Weights of a small GPT-style language model, trained from scratch on English Wikipedia.
Architecture: RMSNorm before each block, rotary positions, no biases in attention or MLP, untied embeddings.
Each number is 128 + 24 x the weight over the matrix's rms, rounded and kept within 0 to 255. Layers, rows and columns count from 0. Numbers have three digits each.

# layer 10 attention query, 192x256, rms 0.0855, rows 81-103, columns 0-127
130127133157106134151119150131184100134098119127154128123129111132119110112106086106111114144139138127145108163130162126147128134134151133133112112129120131125163127124137123135134127132115142143173169142122147098109119117129118121148116133121117083114106103118117148112151118136120129139162101136086088093160117107106164116081114112128097132071100127125136127135093119123139099098137
095098107144123109105158113146091120095133123098144152134171141130150124155128152140139114102139128118162091098146097133112150105120136137132110154099152154121096127150110145121125110151144097125096108114127109095131151113131159120078144115124122137100113132104138114130144139120138132152148134137171124145121139118139117130137112126115096128146118139153149109130165146141103144083147
167136128127159104150150082130128152114149112124094134117126110132097109127086147121095116137154093134163116123164146102128107100141119112119100135135117173122100129168145105138168106152166123091181152133117132085098118118144112158168143067114150134177146143123118119097112133114113133138093124142145123153122139137125123111106132133125117128106136109127175152091132133122121138113137
140121132122098093144129149114153179134128135087159154134123159143121152152158078114176072100114170126111119161093121155129160098114168127120136184121069100135107154091146189110155131101111126216134140096124119171172155137109126113121128102162127098122117123077109121132161115152085140127130126107104134128168141131143126118161073106138091144107115136087108134148155157099157143098153
124079121121114107154100149112153124136147072118130122122145087087109159145104102120118100136125146128139106163124156101154183136143157127104108127133110091144118154137145158097110134181110134175122120151140136139134126124145157145154109104127131116110117135112127106180142093135107120089156147108127118145120127110159118101147150100126108155109138109072136173123112111127172114152109
104133163132115154118132139166124102151158110118155165143136136117118116142112155133125140144111116134108124113128142115075111179142121083134149107144152103143136163136112125087140164089097131155119108146177127111129120106119145105151161147167117133142129099132107164130112174085125135132108131144134093122141109130096118152134163106131118107138138129155121100146105137111116090108121
146101104140137081125127182117155116109127129135130140100116151055103126143117124101120112121127147118181098151142101116168153142125137153106135093155149106141128119123130091109115088153115140121128152144130108100109099145145166145153143158102123120152111131119156107145133092119125144141105124153120119157124127148107162128145130136117125133106134119114133142156125078136139103109112
151150172111103163130106103117134130172123130116131120124147095153146147148145106119104174128110129118128111151107180098138121168147148112106129128141149110142135168132075108086095128142146156138123156192145130118088141109145099133124147121139150100148107141138142150157169120125108094143163138122103112104125128137184185115130170107153159130089119096085152117151096085094171111094140
106094124117148111119135135119117124123168133142105115110149121126094149112096103144141137090153121131153131142147110126166142098115121115147101110137130147143119122186145096090128079163149137110108126092120148123137098151135106142148114120134108129119123179132124135156144158163123115120136120097088142132129129136110153122129134109099097161116144131113165151106115107127118105139126
074122093126096139123128125174158152102130159099129147111088154122124117152128140080172126088095151147087125106133101125115122140150120128098142115119162082113150096071162163088114175129126138167121140077170104091116153129135136104153153153135122126137102115114130069093190113143104192125122142143070126175161135086133085139127098164101118088134085150159094171151110129107140138130151
152137118091086122134107141102125150107117159136139116138131120088093150152181094117114129110158168074135181087104097158182181152118119134122130148126163079138112155146102151119089147120082137155149078139120118128107145098138113096125129115114132132156131108146103119124131111124158166111119135170085121114173130143140131148151129138108145122110102138126096108127144136134142110126155
099115034129154081141104125099137069071161136122095075134074122109102136094098133121138126149160152114137153102142103092098149109142143118140151120150140119097150129142129104109136122109122119162128129133162127120130199101134197125128139150089118158146170125126112107138152152096087141114142142209104122129078118142142142117122118130081084105166105087127106179109127126152129155162124
164126130115140163178082107126096156141129152116118124149084101155137175108130150160138069155144131104122146101149111120110107136100131107185081136164078144125143145118139053158114110128071128091161066151150179099118133117114121103119101143116141133056133096166115147134136125087073089121088076149167140117072113125172122145148148081103102134149112078104118107125150130143118159116122
113125131158113080104157148089160170178130108084135147092124143109137105090131168140176162090120120148095089124138149135151112141139117139149161090156151124137121101138144134102061086138146167136096179075120103156169132130186152149125158137157120108176122156106155120102113107158120110152140160119082094142136113140086135116121119130131121157099113143123139119083109103093143054095104
194141122113122156134089173129140153109102141179138144137164123128138170140101156161138100127102152108132109179141154144147111139126116102117132189065141065135158151137128173124188211098131101107141121180111130085158109148121109149173193106108157098159113153139164119118118128129207145109125156095164133105161142126138118126153095145148105092118159141165134109177165139132117105102158
156142118140146131114094140128104128136161147130112129136117110094123178142135144145124118109109164109124144158177166126137120145148109132127149105093092124131130110138153139097120127150155123127130154132145128133102133158134114116175185113109112115104093122154090151092139117120097151105093143127188145102114137144075128129115139158149152070154144146112146127115114100105154092092091
129135103131138123142150130113143131146154138113135124144153134119152137128131110102139093149110107138087119153146118127131105099116106130147138129135105127106153127059098167140097121115092144124142118109124126131136138127134172137130157137130124107154147118146145115098141126118138149175121121125112142163103123085136137125124157097119105163153125110110128116117098144141115134140151
129109155141116124141102151111122178162131149137126163126108074098131118147145101142105116158123144119121094133149154119135133102112130128088089110151131169141097127184138113114147075128161150138139108137163122141117145145170128136156153092091114100102113130136126139133143145175113131073122145129151111099128121148130132115107169165125143111125109130123210110129112150104187100097144
102134120109095123120117106129119067126145115128097076114144114162133121106102154121136177138119111100120143113156152129146110122099109122175134139083082112104134102120118129152112150131083108118147137151126128143193132138134132150152146119145151119129096140110161130111147112113125128166133129137142157154129135140167161116109156137124112105142137106119095094106147127161098169101104
155132131160163149153125140095157174113178125127179160126116112069090088154164110159135120113122160145108160100091139131123159085179068112109115070135159151114131110109166085131142116124164142121046132074139123082111123121145116141131111125127083145120120113148088112113116138144094170073131127097124100115113135137055129123151158134185137118131108173071166121158131155079145118167181
084129132125136117109107129135138112136071159112056093094119103161140150124116160144150179103079151087127122167138124130121106112103129130132127164103081123121115132102094158113141166139098103131151145185104145127162111146133133167143160121128161089152115146095127133111148109123157103178110137125165180129156136113176136115123108165065129134138183129093086109111137142121116117100092
102134102135126111145101111105150093126124093120087083115164114099117180126086118107153131109112146094156126132132106136132103119086124155076124148120122105122118087133121190103108160150074117134162134146121143160147121141145099139113149109090122113152109155122114094096144120087132111187132112105147152152149138121170134117131089182057107119095125120107108095108115098148137145114063
137129150171122132096167159161161141138147119132134179128080119150107091156156123113118160112107148144110116097135156101122108150131126153140107105126099128139136130110087131122093116123124149109073120133177128136103148153139172137128102136172092105122119128117137103133157117179107146112148151129127148151109142097159106136161117099121136138140100118097155109153137136129135127163154
# layer 10 attention key, 192x256, rms 0.0834, rows 81-102, columns 0-127
159095108120173141138167091137118117102133072113135132126134141141096134095144130122157077146104132131124128133116113156129113153127145143151144122128131115116094113158152147108161117161151138092157138153105108111150128118128096119094126109163146120135124145143152102137133127107162160164121141127116130141150114138138120139097131146142174137162112084146108123101079089148120146085098
120106133143101104124148123150085068139131132102130092144152096144138104122143122136139114109121176113124153175133123098076147153135171149127093122110127105149124125115160142112144125131139144105134124098152111126103126128160100170093137147109130115121123118127145113126156146109127148146137120106128169134088129109146095121085183129150064132095134146103135167159113098118123155137131
120154131142087135200166109169142113160142142110140114117188113123162151103134121107105154117157189140108133131096126114098154166106133106133060126172114131147165172135145119169154135143157150114095096099122139120130099138178145120141166106095140128137122103134096151121163159137129109129124094107091128147133123137099131150132152097074090150129151184094130123145148130095163123149180
156149100137130134138113152063121113130129106137089129145149136116127203144143073158122143162135117119152107143117136082083123118111114115159107102107114180147111139196098176158135125168134131193178141121148145141133137111143110141065147100149126109156132138129127113140085082153117122170148137160136111160125135154084085131118106158095138149157102101136141145094171148146149129158145
129113103131118109147101134152147118155153142152100149113113148101130168131120123158084118162169123161160127122139125107154112097161098133138123075172133141090160133146129119154129127120129146118138111127144093122138131104141152097117169162098131097084148156140091156169144132153123187118150105151146119140109145140080128128112118130136126151200125098144138048094061160129140131164171
153115122116114128141091136137166150128125128124113111147118111125123117175139124117124142127081107131118077165159135076128111092105154129136147152115128097119098116148174132119128139144124139140131144160140118168088177139121107140124149099133085117135095153133163113117110123114144149158078160110096136117157156097192098117146148128107147099112151106130113129080132128124141114095118
107112103147142062153103125149170146115162109110126143152118154156106159142117127168119106127172110135116114138146130141099144153158106145136126138135145126126127153150139130134100137150129159114113144166130079070116137137152143125154114154075140151101124112133078111136166102149112122115184111110114104113122114137106149122119088126134108157123093146134124100149092123143145094164155
139128147130104173196131104143147155131113151116160120113120127111133142169131107134120159107131134162122085161113153109157133124133141123107109091144144105139144193145151149126133132163134109153130126128144104137114208126147127119136123109092105099172115136142146134138125141107155133127082116130055119081148138120156161111142128132148167147092147123137149109057142140094165078134106
081116103121166110092144125127128147159144122124104179118140114126105154101129108161098128109135120130167138107156099155107118148152119119156131124127133138156125134135109073112153116112100111087116141081129140140167114121136119140143123119121128092092148150137103131200143154154076134124144123115164138131127115118121160117161114150108139160147157099112122176155117125112101129142138
148118138134108119159131095203189178129163148141151121109107132138136131168140165112115134126121150119088097182144139082124067158152105143119159157140145093115114142115165178102111163156168126129056159170136107082101149118115146121144132109122156110116077116192131129128126058105126151146093129112101113128152117097106115149146153113169153118108091178206098098108078113123134122115159
093121134115153150120106136114096119121108116131127093154126135111075111183108090127142151099139123125129189087104122142179180116079156140101117115136152144061090151125114137113087096155134129142128134162106152119146124132099126132135108107092112170132138122101099139121143066100132149148156133136091083124144137143110128163141138159100148116129109138139108150114153135126089174153150
141153078161156125156106112128135104095135153143077115097166105119098140119090092090125137169152160135127172125185122143080107113169152134164136142150125151074120113203138156086141101103170064125138162151201110150118181057180160152120139143111114170156120154139126136129118155124100149154124133154123096133104103189121119125100139139094088101164113088156108161101095125122168175145119
162125096129123159156092138090145125145120114134132105115110095121121141110116115176127122167154143107111105084155117139080139151114123135171136132159080158124143114085170128107104118072087136087147136131134123147138150116190113104151157090104159119111121108121133147108130071172077088120075153147160170125112146154151121136165178066115065150129070093141104145096136117103112181078075
115146118122083092130135096102137146137117138094145128123115145127154123101126170111119120088125148147108117150143104128146104089135115156139154112139152118159129099176124132118101098171113165140117153107105116125133112119152114122112149153117154107134131194113126132136116169117138130108134105117093096094145080126091124109108107120117115127124190122153122114105110121097146058101144
208116118144102158118113144162160159087093100155106132175123125118118154141153138187164138141115109076112067139128180131146149157130131054093105203084112088168151152106139162126144178159119111100162087144113125101135136159076153126144180139126134125133058118150183101078129101140178111113139144151122139168129176078157102128087103139157123130108142141121118139128137162142119082134139
140085149132146101088148157141120136119088098128144109132115159168136107124151118131115131163149100152151116129116112123109139126089169116112166172125131152149131145127146097148159100107133150122176102129109124142133126134126144082096120148175129183134152114130136143164102140156110079136117162157116118117095132160154154152105133100133121185104103116117092135144153118158116112152135
140114122137121150139107143119106140115163122101109106141115171104097106160136159116161124149103125139121143116091127144135124094102114119146118118120148121074128123112126135131107133120119110167154148118127126116116108133121139127145144153120138142130143140108111070137140145120140150151131129115127117113139121091117093120138119124121110107097166119105111124110160115129107121117138
139104130137127145103179137125137150137077098119125132126135163230134104132155139144131129174095149137133112110162113138130099129097148097146159136149132147150135156113147113138154137107116125111152098143123096106127169125113121124067085103146136186114118103175129150110132088126111136123163180135078127115113140137189148133129129110128140190131140098104108116129139134163110114116120
112131118143134110086117134126082103103121153126124168132088136089089165116134083095122107077136166125124144134077130140110170125142083129111124082146133108128069091141145115110129153120161114111136142106143157112105067101140096125150094179135123102153132164126135115153137158147141148130137094145131148149106130113097083137135091121132098113141110153141125147158100108113128150129148
139115107156106155149109141107119109137132118108147074132124147118090079144158135114126146161158130116166134125179128154121125131166140133132150159126150141142134174107112169143138128121097156126116114122114079132117203133157096149096131065095111163097111099173101129085134116117116118129112168109125123165166149094145110124133149159145127117127145113112138104077106142109145097119134
099141104139171095075134128146152148122139143119116143133106145104159135091110177112121075127131147129087147124110107145096103120126108134153145121089099115124137083148162127125109100113163127139141180063136190110116063128084142124147095166127139124119142195097113142125103121091123104120141110159127146102100086164099116126114136099122149133148110165120105148177122156177087171127113
098120125117137080093137117128121133129131104131110129143108140115138137108144156126111151132142116120102126116113133150121118131134105095158121149122118133125131094139149112101118106116137101129138142113136160109133072134068152131143118166142130132106159187098130139127124133129133129185148109141156164128091091170141125125136133109126111140136113136134104141155105139163091132130122
# layer 10 attention value, 192x256, rms 0.0936, rows 64-95, columns 0-127
160137116120123128134166133122153137118145128134151136132091142127129139126146144129109146126134112167130106126126130123114112145131147114123158111141157132147142125121106148146133128131099115129118118119094119140129144120147149148121146099098134092119116128157095101162115114106119133116109115137123140108131131111108116117148124104122110135117135146131131105117123162135130120133142
092126105132132135124136135153155179136167133108124141104183113112141117077127135129131142136145132144133139127137134151095144123114152162139123128117105111130105103139169125105122128154108129106105127118132119120091129098147100156145141130119154145144132133133118117119116133137117116132104107107091111154079122134108148128135135131086129120136120136123111126139093143147132120169133
122128095137177122123122130147145140159147151098107137126136135153120104132111130123129113179139132148132113116096124114149129125137116121152107128152128154119159127121151079132105123122147138154139141123144125146101151104128098103132099093107086134146097136137106156090131124138114130144103129136117140093123124126154156140157117136120117116143100097132144150110108111129139153130118
136109153137126130155128142129137115135109106139124142177175103133120126124117113101099130131126142100146163127101144123154132114140109158138132144172129143129110138156132158124114133146115130131134145153144129143107115132134113137123091095127128162149111143115137130106141156127153127141138135104110105108163128121142128114127156143121108144118120140128096174125161149115129131144100
144163100119160137113111147121119110105131145142123124119101158119114125127128132108144113118108129140135100123138099137151132176130126113095145137124133086124140130138110178146135115112158107129111128161138133111120133156120133135075147133130127100128131136136110120181146103123101183109141128166102143120157132145093134147121114146145128112142130131132149105154142077121121132135132
128108129128127109083111166162139126081115142158117132115135132136120149130117143139135175126069139112150110145121141109122144127131106139111126166133109093122146134128148150122133148125152121149115144126130111131105125131114147120144123119124129152117130117125141090103138132117146143140137141117146109152108128113122144106132137135111121123105133116144124153167147128111124105117140
105123134124099113086155150138173139134165141104140152131120114151101149121116124136100096118123118191155142097135133129124122146148150141115136114127126110156130105147155161135102116120139119136105139128130111132122126126148127153143078127136144134156140125120127090146137153121082120097122118141112140120146127120131135096128098130122114148096101113148114145114124118109135097105110
124133107100096115080136133125120126113143130104114119115112131145115120128126148139148168145123105094074149149149120113111115115123156123126117146148109113138119142143159105114127113156149131136102135131122130116149103116095108183130122128130138110120164125164141116119130149148088092118130137151098149115128131184100117129085129115106110122134108129128124129176107109118126128127137
136143117124136124105081151121105111117086151172111103124173128114135127114130112131143130114113145141113105137123124100133140127140085102140129148152125122109138155138074156117105141102133130153135116151154140115096151148125139141130156111111143140154139113097144135146156124116154118131128112167076111118108124156131150125080115144129114113110114145160145132158157098096135136147114
127144142122117118105115139159106136119144146145143142145160122139141128105111131129146112100078153104117135151118112129133120139126107151121129123132112091128117119149139162093132152132105131136126115139136111139116117149116103167109119148128126150130126147145152111121142124114163096147118132135112109146150132119139164120155122127110113132098134122147111137136121100130119112138127
096133126117157119115130136139142146125137126105137126113161107137129128129127110094125132138168145161138147101118145103116152145146129135147116084137121124121158131158121138122111132168136128142100145130153133133087145141166117154133123090148110131166135126119126118144144131131113097143125123134069125151135127152134158131108105155103112106129117118147122150125103100118130124157143
150157110114147135146118105102149146120133160094128119138078122131113106130138155125156119115106147127134085155132132106105122125113148122125119107101158139119113132111109156137128127106135133147143108140100123131105149115162156138108142135113106101108118144158141149144131127118142099127103119088120143121143125132112099151124125094119132111158119142101140120106115121126141121127172
138151105128129131157121132123139111141129131135134081149135121095146147126146137150120116151149118118107139162123142089149095142101114111172143127111122150133130138147129139153149137146086121103134155162127141122122133148139125142118148089109152109096116121154101115128123115150138099139107119154138144105117131158110121130117151132110099120112136127139135107117110150122112164098115
145150103124118138128128130092152108150149145099145119125100110110130135090107157115136063152125134142125142118167109150123116134138140134166133114129148138114100098142141133140169088110110127120153143139142116145110135111132136151093139180131095130118139153151139139144111138141123152109110122152136110118140128135159118106128120139157108158148111132125119103105090140169122123104109
133139136109140120095110140143153159140126141138127138082108134143146118144124131111155112166102157136095101124135130106126145139128163151144123156122122136122151119131150156131136131143191114126087152111107136123112137116145134156128133113114138091106115118129126125090117141122106135167119143121155152122116126138109124122165123139122141118103139138115147121136112106133141124110128
086134121112140122150149093115094139162106115124136150119190098083160137137127106107118143126173136146137111106124123138128171114143111202147135094115088130128112132143126096103130121172129111131109108115163144147124134139149098093116151143168129106160116119089112108135136145125142096128115112133121092094107126167117166128116117142097144133136124108135149121144110131115131156153122
131119160131139115142162107115140167133125092111141120119127113159140150123117136138166129132145136155148099170129107122125142126124156129136121121128116124123136127129134077119110157156131144145116133067119118143132115127142105074131134074183150136114095141128137108063111109128142108131119124101135103153112126109120119117170118126127142146115152128111119113113128159139137119110170
121155156133119128145100115108132142099120155125117116123090111130109120150137136144136111076108122109148104138118158119122139136132137164120133127110147156141143124112114152119083126096098144168131080129119131126124146163156160134133119092119124108133113122128155183164152135129147090129138132107108157100169117121131143145119123079130124103122119121094141124101143107120138094120165
111146145123117131122106128093135121152119128124132146120160133135128124136127132098144119132076172133106127158116132095115130129142146143131126125144110140126122124134122147108131135146151131176118136109134130158120130120123100131122113152143128143122124131114138144084131117114123128159105141138122099168101127129130125122138104141110108102109123121134129135159148107105153125145124
155145115131117150172111142119142121149123149143118116175135144111128127118139144126138124140180139062133172141151139135131115131096135105164123135130163154130128152138139123141116124130111136093165143137124140122117122143150115140088135094082137133126135133151141146133130119154130135128124139161131134115146123159121094159113173136118118111160110140113116147128124142124120162141155
144110164125122140132112085142091122108089143134138127126145109150122141120109116137134101153137132164112126096137121124141122132148123110131132121113129103112123133134121125114131164111143120137103094134121112092128130149131121173151157170130133142133124128102159146131121142111145127125152125136120123088153120105136147107137136132174145150092138126133115122112128091110130092098102
157152103099152135126119155133135130099134146143111128128109156123123146133128122125143101115157131158135123144142127144152129176121142114118135140123146111148143131134120151161130145128128112125121125142127128134093119128121137137096148067123168101122100135144109097168141127138117161118120118169096137140138137115101146166140120146124114119133134146140132109119133088127109153132138
125118169121099132149121095124089107091057113158142158150141127103127121110125151114135174106105101081135163140143110142097149128140145178139118151119120106123114142131111135109153124088142122095106112155116126132134121129135156126094151163175132122146123148113154132119135180124176120115127143131136131098171122154124106146094152125127146144168130142107129140180131173141131100135154
173104137112127137131134096147096122168119115123135127136119143122142126125131125142129089172130137155094108097146118154118095141143164133136101134119112135126125131125109102148142114127149117122105133126088143123150103134145116120136124132135123106130137137091122127138111153121128149107125135148153141084135139148132101123129133133157133171131120156154135113109151121140129143101086
133111099138159133129159143139177134111147122087114114124118136118115143146133128126106133145107097141150105129134139114110111100128128087121125128121131146124133126101145136138130122133124124109123142119122113126155119102150136095147116119119096110144132112156126101123135117123120156116117122119140129113111130127161107108126123133118136131153129120129135132120132154121122145128146
136114123132138129118136130111163126102126132141114142157141130123098099131126130078104160159118155119140145142120115163127126092164185147098144150165163135125150127144134139152104113130180113139127131118117125136142126085126130101119073106123134119133127141131118144095128143129081156145143133120094126123144131124130102127133143125125104137160128125088105172152151154136148136153136
114138123113131125127133113102151121094117119161131115123119148117122129126146106086132082124120130115154125116119103115130146143118127164143141147076158166103119110129111126122144122103132120129148107107153134110157123102118158124106113175120127100108127117136113174126148141135126092141111127139141140176145137138136127139134108131133122098147134122131133103128137123133133142122119
120121144152143123143134167104125104101098081139103113125113127124112114110096128106131148113132096129134118165129150120153105120149091136128139129103124120148185131111138091144093131120149145153161146118132132100102131134114113093148121098126114129115098144119153154131129124149138113161140153102126124123164126124136115129131145125164146122135136131099117132151096139127131149091142
118139078130166124154158155087153106114152121134109105133128130107131146135118133148128200118127106112149082176123130123119123134138088122104125090161108124143165140107116170151117089134160121145152167142112128149109138134132116098076141090148090115131103131153123132157126092116139125137120126109123131107142140142163134135107115114113093100154134126118116117114122113113123136149136
099130099107150142140121153135179139114117159118095148122137141112147135152121113102115133148132137117111105117156131133187167135137142151106137120148115144144148140130138122145120129160142113125114139141128147128128134123134111133105113090099181094156119126148100114131131079128112164134137119103108131109097127143109145147148119162098136112147132144110154146161138104110127127137154
100104151120131125106117113123110136112130110137114110102134124127145129135134132152116115138133105110105114106147150115147130115091100133137100156065097175135103123127133098110114131105101131104125100108124140110151122130127148102181129161135137108128132104125145157102123126136141126107141131104163161110078129156140131141118107122129164125128105116138155137109148097123134132107109
130134086136127124109121177152151147120168166141117123124136139134130125103126132154118120139133101121087137124148141125149125150097115136139155146121122126144163143126154145152126120126128108129099162170142140128089129139136096136127103066087144117130134136136113109160141128128114135132114135169106149126135130155096139152144138118096099088130115141132137164144145114099117135132116
# layer 10 attention output (transposed), 192x256, rms 0.0938, rows 64-95, columns 0-127
140124133154128153157142132136127118161126140131116115136129114123146122136139143114104129129149129119137140132118133157127140139133100131115132143115119132114091132136108121120131124111146128139131126139164136130110137105087141130130145169134134129140139120120095152105097130158116137154141125117126121125110150146131121150136123143133129139125115127153113148128120138121128135146110
134120124117138112140115134113088121139077136120147143134124163126126135151132106117133099110152151128168144109122102132170150129125125088117110121123142081129132160138088135150117159115120113145130123111118126109122125144097133133130138130153131112129130103104122166109158125105173116090136125147119188103157120111120122116134144125165133126140123146123111133098124143085128104086144
156116146093082152126144165124113128082123132163150136131096126116122125137147119163137138121120115106121122148131119141121120139126133108110131133125145104135118130136108139107148110128133140093112104130138117129122085140151103126128142150125134107138136129134175108144165147132131108127129135141163121163158148118124128126142133141142159116108167121098134104154148130136156113120126
082114101105153137113115129145124145140124111113134115102120133101136120135120110139154109141134127147106117119152127091116112131116142114157107099114147106120132097112124137087135126134139143113107129074142161095169127106147129135130137147134115130117165118120133108144179107117103125122120122115128141166127111100125119137138095112140172103143146112136172088147131119140143105127156
127120165168095103123148110089133136137132118117128114129147118176122148118172140130105116119110119132093144124129156139091122116145135123128131119135104180163117131095138109147135124117102107126154162123128115179122133111131137131129122130135136134122122135127118135116077144134109106148104119103139106102121127157134114108106154111139092167116115124155111144127130135127134115108108
098130122092131153144121081124115126162142119093111121138135125110126121148099101129122113126142123131135145126138118130139096098107153147128122107141115138093134144134111093145125116126119132107125138130140157095151117114142116112116135127128135115127119130113126116144139131136125130150115137148093120094138135133151115135135112090153163143115118081106159097099124124130143176119144
135129130145158166138121107108116105168124127131134123141136133093124106132177144126144125138144175095113146129144129139111129117131119129162119117137100132115137120127100108147161136122117126148128129127135131094145137090106149142093143143116144115128135097133146149105139107121162153148121127086140123132121172104130131102114130120103147141155142116134155103126118142122134155171139
101133147129110119126097106146117137097127125128169149120131171140123154127097114139080142134140139159149118094112107112140120136104129120144114113144114169135135147134103134186135159099113137110165117175121122118133132147149097100128134118114124139131084093139147127112098131081160136091113122116143108112108109120120148160174147123167144140125151132155109109100116145136111151110149
125122155123126118138147106147122141106129119116113133106127129146133129137169144134112114150119121112124105133143123131127122132099164122135081120117125139148141111118143111137108126149132122096146157110132154110135080111140089124122166144128128112086119144156128133125125130138096114117118146122130112122149068136131147134164159095176146136122137118087131105121117138129135122105160
087105138097132125136142122135130127132135103099130132121118130120118119144118130111118137132171139117136125092175127124135127114123166113148097116131123152118146136116120116165125137115113139126129156101147155092160108098144142099123149129112134126125131107127139134141145126109110151104121121128123166104124113130134126101122113116154142124160108104129158116137124152146103132113151
128124162144124132146109127114111119107106137133134131127124140128116137121171130171136122138115139092136118139135107147128128120114151103139111132117122103154135115124108129144134136123111130094173104105128124102147080092103128137110142154124146108086142113142148159108149128105147120100124133124164127134142124096119119129156164107172145144152130129098129102126122151134158116109132
155114145138104173132138120140117129135134135169116153140151128137150145141127110135097148141125108137145123101102116159149134146138133095114142156135114113152108128154125111127153110133125123078146132167153132145127112135090110100140133138142146136120135110127115140109091154135106134123144134171146110122113152143137143149150143150152122141119134145151113134151130155124111128114105
089107155132121087140133144119148136100126149148143136118108121138117122129141109111130161106107118137150119124121124152113146123145145158103164126111171114129142102120119157134092110127182130137116117094146084144156104102153131104130162158130117147151147144116106137119140118139138154104149154108128123134145090131142139098133152114148139143097141129108119125135136111126114086156140
124120148101128165123126138132133130130113136127124145161124133131143142154164116136137148119125107141171114135099118129114155126123146137096114128126109118150114129107108151148116128134122132106126109149118146115130125153128120100143111086137164122168129117097111125090138130140148141119137130089185153120130192129119151109162107121112119097115134122145120146153131131135111128141162
090097122114099090131093119084096142137142135124128129166129138151156160130119137124114157095158108119154147142114113149117105145113134107110156119148139106121135144140113120141136122084090141092134160129143153101131097127121088105135103133138138160146125149126134116137138148130156136117129122151152091106109088135129105145151173122137135143090086119155133126154128136145126121127143
128145158140149104131108141126146125119109122128136092108092127139112138094149118156137075127138146123141136152132130125153140133129143071129152144110138101118123085124143155114113140137089112122125132096120124101116081119116146174117136133127132119089126135111133148118177131119146148098142097130126171150166075117125135098131144124158112116156134151080105117099107132116147080124162
128124099121142143134117134135121122157138147128133109114106118088140122131102103143118154136132106125140171130128136129163132128119102117107143144123118125119115141156127133131127109142129109098113089140158129130122128135106138148141124142104133123136135086160134141149138149086138099134150095145103139135082141101110123167117144126115118074158140166100161143121119148114132090158114
154116129147147146114133120137140132153120141144127155135157147137164157158111137130126143174126127132105125109136121128124126151123151089152140152134103135116108080133136106121173104144135117093144178129149133136152108114102132099121151138138127141087122110126141108109098137138074149115136133153133081144104117148120116152146148142149124137146128114164138112164134147122090174125090
126105143105127161130111115161090160126132139138131117127102117118152135141117136164125133141141135117143109111149125123137099148118153092117116139132126087115142149132134087135136148126106144080121126125143174076127096125143110113119125103130140110118141137151175127148161138103135127113118134138137134111138118140144131148179126125148149120133132113098165102135134148155134137130143
105114145147139116115125125138124138083129130138129133125113156162128139137102113121136143130080105162130082122099123112142110148158124151126128128135138132148132112091128151115144132128150131137126087130121098145148126138126132108132126137181118118141133152134132121152116140091127102107135115113133113131128112119123134145143118114154121135103158124120138128139146107138077096109094
100115076109130072132142133122136114148137094096121151142159141109141125147169143086150133133159133101125162157114125125115153141092158122128096125118130125154132093128153146142129127133098132163139165104126157118135131094131133119133099118110124129132136095125109091132141132135137137113106102131118132151112120107120100110120136113091129119155090124150150148157117137127128148146151
122114163189116088131130115091129125124122128114133121123141113165133148129122153121116134123110108122107119149114158156098122116152119144129141126126116178135123112108122123133133120114134120144136141121123094167137139112116145128120141160137104130128142126108119144118080127115109105136142121100115107118123131163122114114096144127141105149116125132143122162122127152134107085114086
128140094140141124121142122134147135164144122105139132154130158131154196133142108111107083120148129181126135131119142074156143136119132104134149131111115147102094088124165149117113150168102135131140129138134134129133150143083124109154108098115134140098128118100094137123138132147127144127128088133132136123101099114111141142167118087135109122132106139169134116097115097107102136099136
110123117120111101121139169097157116141138122134131139159103133130134114090138152103107156113146090126118145168116129118120134137117104135117140122129157153098130124113167156119119135099122122169132135148141125124103157133118111146136108126130117156168104128130124129125133106141139099149122128101131120156116118126100155111122125154093109103090143147143114137139124117148125091146133
152145152130113175124147138131115100140139139149135142143114119123105096101145116152122143125119111123118144127109121142126138126152122170114137136115131126127125131149112110113129109127159133126147095143144119130100135144114129154124138144143130135120146119123109135115124113156137116173132139128143135160129175107127130124118118119129139153088149144086100100094121120125152143132118
166131111123130183134133132138092140153118107130156120133107125121138136124129124165130114131115108151112130122133146104130110136130102118131100128114120125128098149131122121089164136128114167097112131150129169128117159154130116149137118142139104120129134114118139118134125123118141097151108113125153111141117196125123123138154104138120130136111136131142146103116141115121162129116101
173124150132132145145132137129144135147147136110169139121121111153152137116131164166139136119148114130114122136140134120128161113163123129122140156155106114154126122150133139124134127170118132086089164159120136171119124125130122103129120113125131122117146162118123105119128112160113161141125144144165110112140141165134124088133150122108127164154091138119130147111130130140134099135137
137124090120131089122116122125128135136134151131133119116153110092159141150105094143146136143105125137122138106094125122126138137112157142118133125170145140112093118141132129127140104135135102119103115117105159162153111137170125148130124132111137147140113101124098077128131117119099124116126111140113126133106091105109120167109119140116117113094158123131139104144150078101145141144100
158125188152096153119123110147120119120135154149116083126087111148109138117114090154117088123074131138104113077114147151114097126143166136154136152143137190113120102130118078120136112124120116099137100125148137131129128138129148157132154167115134132131131138117133134114102131141091112129124122124133128122147126150117122135113115149172118145089170149099105114123159097129116145115117
126132163185129104117117112108113144127122123143165123125120137170116132088124143141134122115099127135142138127094141145098099141145134090138131129120124123124115096109092099117143133113114142106153150111115101130113115130116143152120143158179117118103130133109155162142097178102138077109150129126145128123124128122110105147128141104172114151103135155138090119113141148127122110110107
138158111109130092115113155114158103137141134152138169127136142126125121118111140109134148115131141124126140154109094104116155114159136136123151125146147109124165092135158139129104108126168114139125189155124098141109146166148107120112136089120126166127107145146118103132128124163118136125143164140123103145144078113123141118111164132109128135119147141130100117119120114137116120140146
098108139154115087129105117091113127123110135143124126132130138134124134140097106102095138113108138125138090122111121135107121121156153140121111107144159151106107097106094136135140130096158120138141145107118115146163101117145122102103156164144127140154113138107155134123125113131133129124122152112127111101149072143149129086112135125176148169075146109142117097133138120149130122090138